python train.py --hidden_size=320 --head_dim=64 --rope_theta=10000.0 --init="normal" --beta2=0.95 --weight_decay=0.096 --lr_head=0.014 --warmup_steps=200 --decay_fraction=0.723 --decay_shape="linear" --max_steps=3284
Each number is 128 + 32 x the weight over its row's rms, rounded and kept within 0 to 255. Layers, rows and columns count from 0. Numbers have three digits each. The size before them is the row's rms in percent of the matrix's.

# layer 8 MLP gate, 832x320, rms 0.0938, rows 318-352, columns 80-159
102:111126117159162147173121152174123160096101159155157059129100146092127103114135102168141067149164169161219146162167201087140098063178172162067167157063088112099143114106144120133099118152122080132112106201145121138129135121129097091117108135
100:140129147133145091083111152196117132108092118131141098041102135153132081170099131100216168151147109147170155134094102143139099117163167099085139109110158153097166103159133119204155108093118222115146216187175114085144117082113142141130124118
085:104165147057128208112154126148107066126114105098090121142057119106107135102092136140109109099140045117076105101095048122154182086101126129130149163107140166150092095112143095057088128117142110156141163077122097148136118118120104127120205160
103:194058203065015145171152134114139158128150155149161129136158091094165081100125168135104071165126114126096133132108157112201132120165084092140105159129070137141121111168079136142153111159139125057121168136102105138078089145142146152085148126
109:121117143155204086158183069158183139079135224107163117090133110134102114101141062114165136144143125123163110157147176110188152077158153091090160154140144090080149127123064164098170150130098157115116097149105122119139132146175097146149098137
098:132102074135102136112107117105187170156171156119174153105090164097071127125098139207115126041122162111090198110104119089132143105138099145132175184189132131144078151097093212059096100170104107152112147149103149146135144141078096113074118123
104:178104137161142113156078123171118150172124118151179128107113088083128153134138131168165106130099141122150131147124033176124131129143126101164167167178069171161181101132169113174111127071097165079102190172127121131115159134198125091040144249
106:136170140076095096107122159146196116080100183138161120180063131083160135128151143102134125124093186101170077112094135126092153110211116067104150162109152076192168081143144162138154120151137139130102149071172115142141115099118088137063117163
093:165169065179075150149092119091122065097149142094069097159143127103093128105152128143093143147116088186104083067183077189103106122074125103099115148094127141073180101076071153107129098121206137150148094122097069108153111109144134153110146139
092:096070096133133095060113084122211107128098099116155199129065074137169117084147136125084077124117126126067106147090105120118126139098141145128109134173079189182128116100125098076189125065079055124111111158085067123104101187130151134117146066
107:135093152150205177131130185128127109138157158094139061102160114156153108113153168113109110158168121157084148151064132140120115114147110155130135120098128171145122112161148160125083144101117143122160109088162168169092144096117136086082144109
092:165073140115120162143165107128154159133100121082180142184120113073098103063078101158119111130141071153130139103146115118171169088128147104148160139140164141186183096088131116126146160137123092117109189120115094119108139061096124159132143106
101:119126032119120123052185140135147180063126134104144106137153110072130196113131075100118095074141135124155122139118121115117119152128141106104152116111150091154120113101158148123187162093129173158167078195143120141098094107111074126120153106
095:112131102155125123146114166093142116180162078115116100142119123162119116148144132093179116073127156150152121140097163123198145196147142107144066161125131127117162156088162105101139138175106138072171161131092155147141133141139156195112122159
103:114166112119149119148117117105173179126125137170173078096133086114167119133141121128148082089151133077118107152120097169128103144093137149125198136194182149139111119099152182145135143105052134132128173135120093118073133106097128086088118063
103:114045193156113127130158090123073079120121147158104124160116099077105149137192140140135117167117090174144166139132119146117146103129096149089162053067176082149140123149111087103136142128104118145139112172119138159213168150094091189178115188
100:166158111149158161105155097151083180105140148209135144113151104154092139122150179106148143111179100182156098087119146164141145138109070105134162090060124144175113107160094074132140151102119100121121125162160140094116115120108100137121126114
099:094144113146125069153148157148160089137138087123168117185139100104143124128167130120073131128127151108134179115092159084093188101157203107114096133109136154164144153129124110129073150137083163143129162106068133044057162118136163121186124121
102:102077113099150159113110103136084121157138142134163123130149192104116108120158169185145126123128088139073090093159139108127102200131182124163175115187103092123163088163092087125150130119096170145119088136160100112091091133127079068112147152
096:124120117112154167095159129102179135115171078171145209121138133137097120118174111154159174106153110077135161167130099113109157112206156147092167205154179146107144131123116115105134155133169136124157075143102125136071131099143119150086152141
107:123174108106155152103089134129090154125138144123230116142076080119078169078125093123095127127087120158151137109128087123119134133138186148091163153113112135165104095141130139094158110091179167131074145119037166152142121132122149137108159152
099:136091115129149149139115138138190160083112144131074170066139134100091128115116140066122192145071129162157137152143081099117140147106114150150169111142133069141144088164102124098197119099065080068106151165108178096135092191138149090110118139
103:121143080153127087115100179141127113150144133121142141158182129157089104121140095074076126098096174176080143096113134071137168175112116145166123136146136161071148112171085140151127132154098101077096096167075086148135114100145122140150114137
097:139173137143130143096170125145177036106138165149089136136134127083157113175122142125168045177080115147160142106202179085082136097224175124130123088113189091171142218121102024102066098126104075092162120103144118117151173111157148149123112102
093:136172121152113080116108099115071139154172118100081149113194117133019137127156131100138113172080147114149061085128123135167116213174091084151091137165188137153159097081166144132148111143111147142081134168135106126143077152140114162181159110
103:116099158114141114181124114143123102118083129067094098089067123081128107154099093131083127159086114167118137129077166070149178169096076154131130138141182114094147109112081118123120186128123119087104181126102145116120120130081181130043209107
101:108134127200145169138098142131135122132158085098105129198170157059145155136130151133088090141049109148163125107113156117119139159145166159116132131154126138144140151146132078115144179161106080162136199135126093096102129117090072155113156085
104:092122064077111152150121172168094063137097162164162122144192165113133211083082114138133089124139064107109115103083151206152065174128106126136126102143191150091161090114104126128099093101096129082153103102101149165126134135169129135073156140
094:156097158101159122129174077111118135126163103121116119133125118118170134129105150115152127126141114164100130169120047105141066116118157116155100095161121130096151125105123120092180173052159142120114168199128140109069076138107080083094111196
097:162136146149174107111086091147159073134141095144151174057092129123122116080168164120175158145102105168149157129103134128131108156130110129132149132162134160144126148165109157144081116126116116064118124108128102126144132167101188107108177162
105:161143067139088110200121062121109162078138143156117111082107149105138057109129157108145123152153117077087108187113066070068150149137150152135162151186088161157139142168060126118081151096125111139156129157119140094101114163136103194112124089
097:143161083110099081152154141185182112142078177075131123158127134147124144140067122110179176107107144137172145151172126081107073158168099108143066136167165171052100152165148113140131093121078135145176217156140103085113099115159119119099120155
101:136091096126180146161163117140140094128082156086173149179191062117202119167129108154161139175135132155104135174101133142126154084131098107165151106142130143129108099173083113093082108130124135072121111102082148120106112176126093175181141165
106:137141106137097153084120173150162077082143136150132129145133094111162083116128097118169098111106080156170187116177078111129095112167103082204094153094158090119137172090155122181127133155158198087091128161138126141113188123180122129099189156
103:143109083107167127088140141113081118170055156109147159118143177067081090155143142134177180104113086136160117156149081158127133108160102096103141138168093042140188171152097156131145143140139111112163142116113171156108143082111108096087127132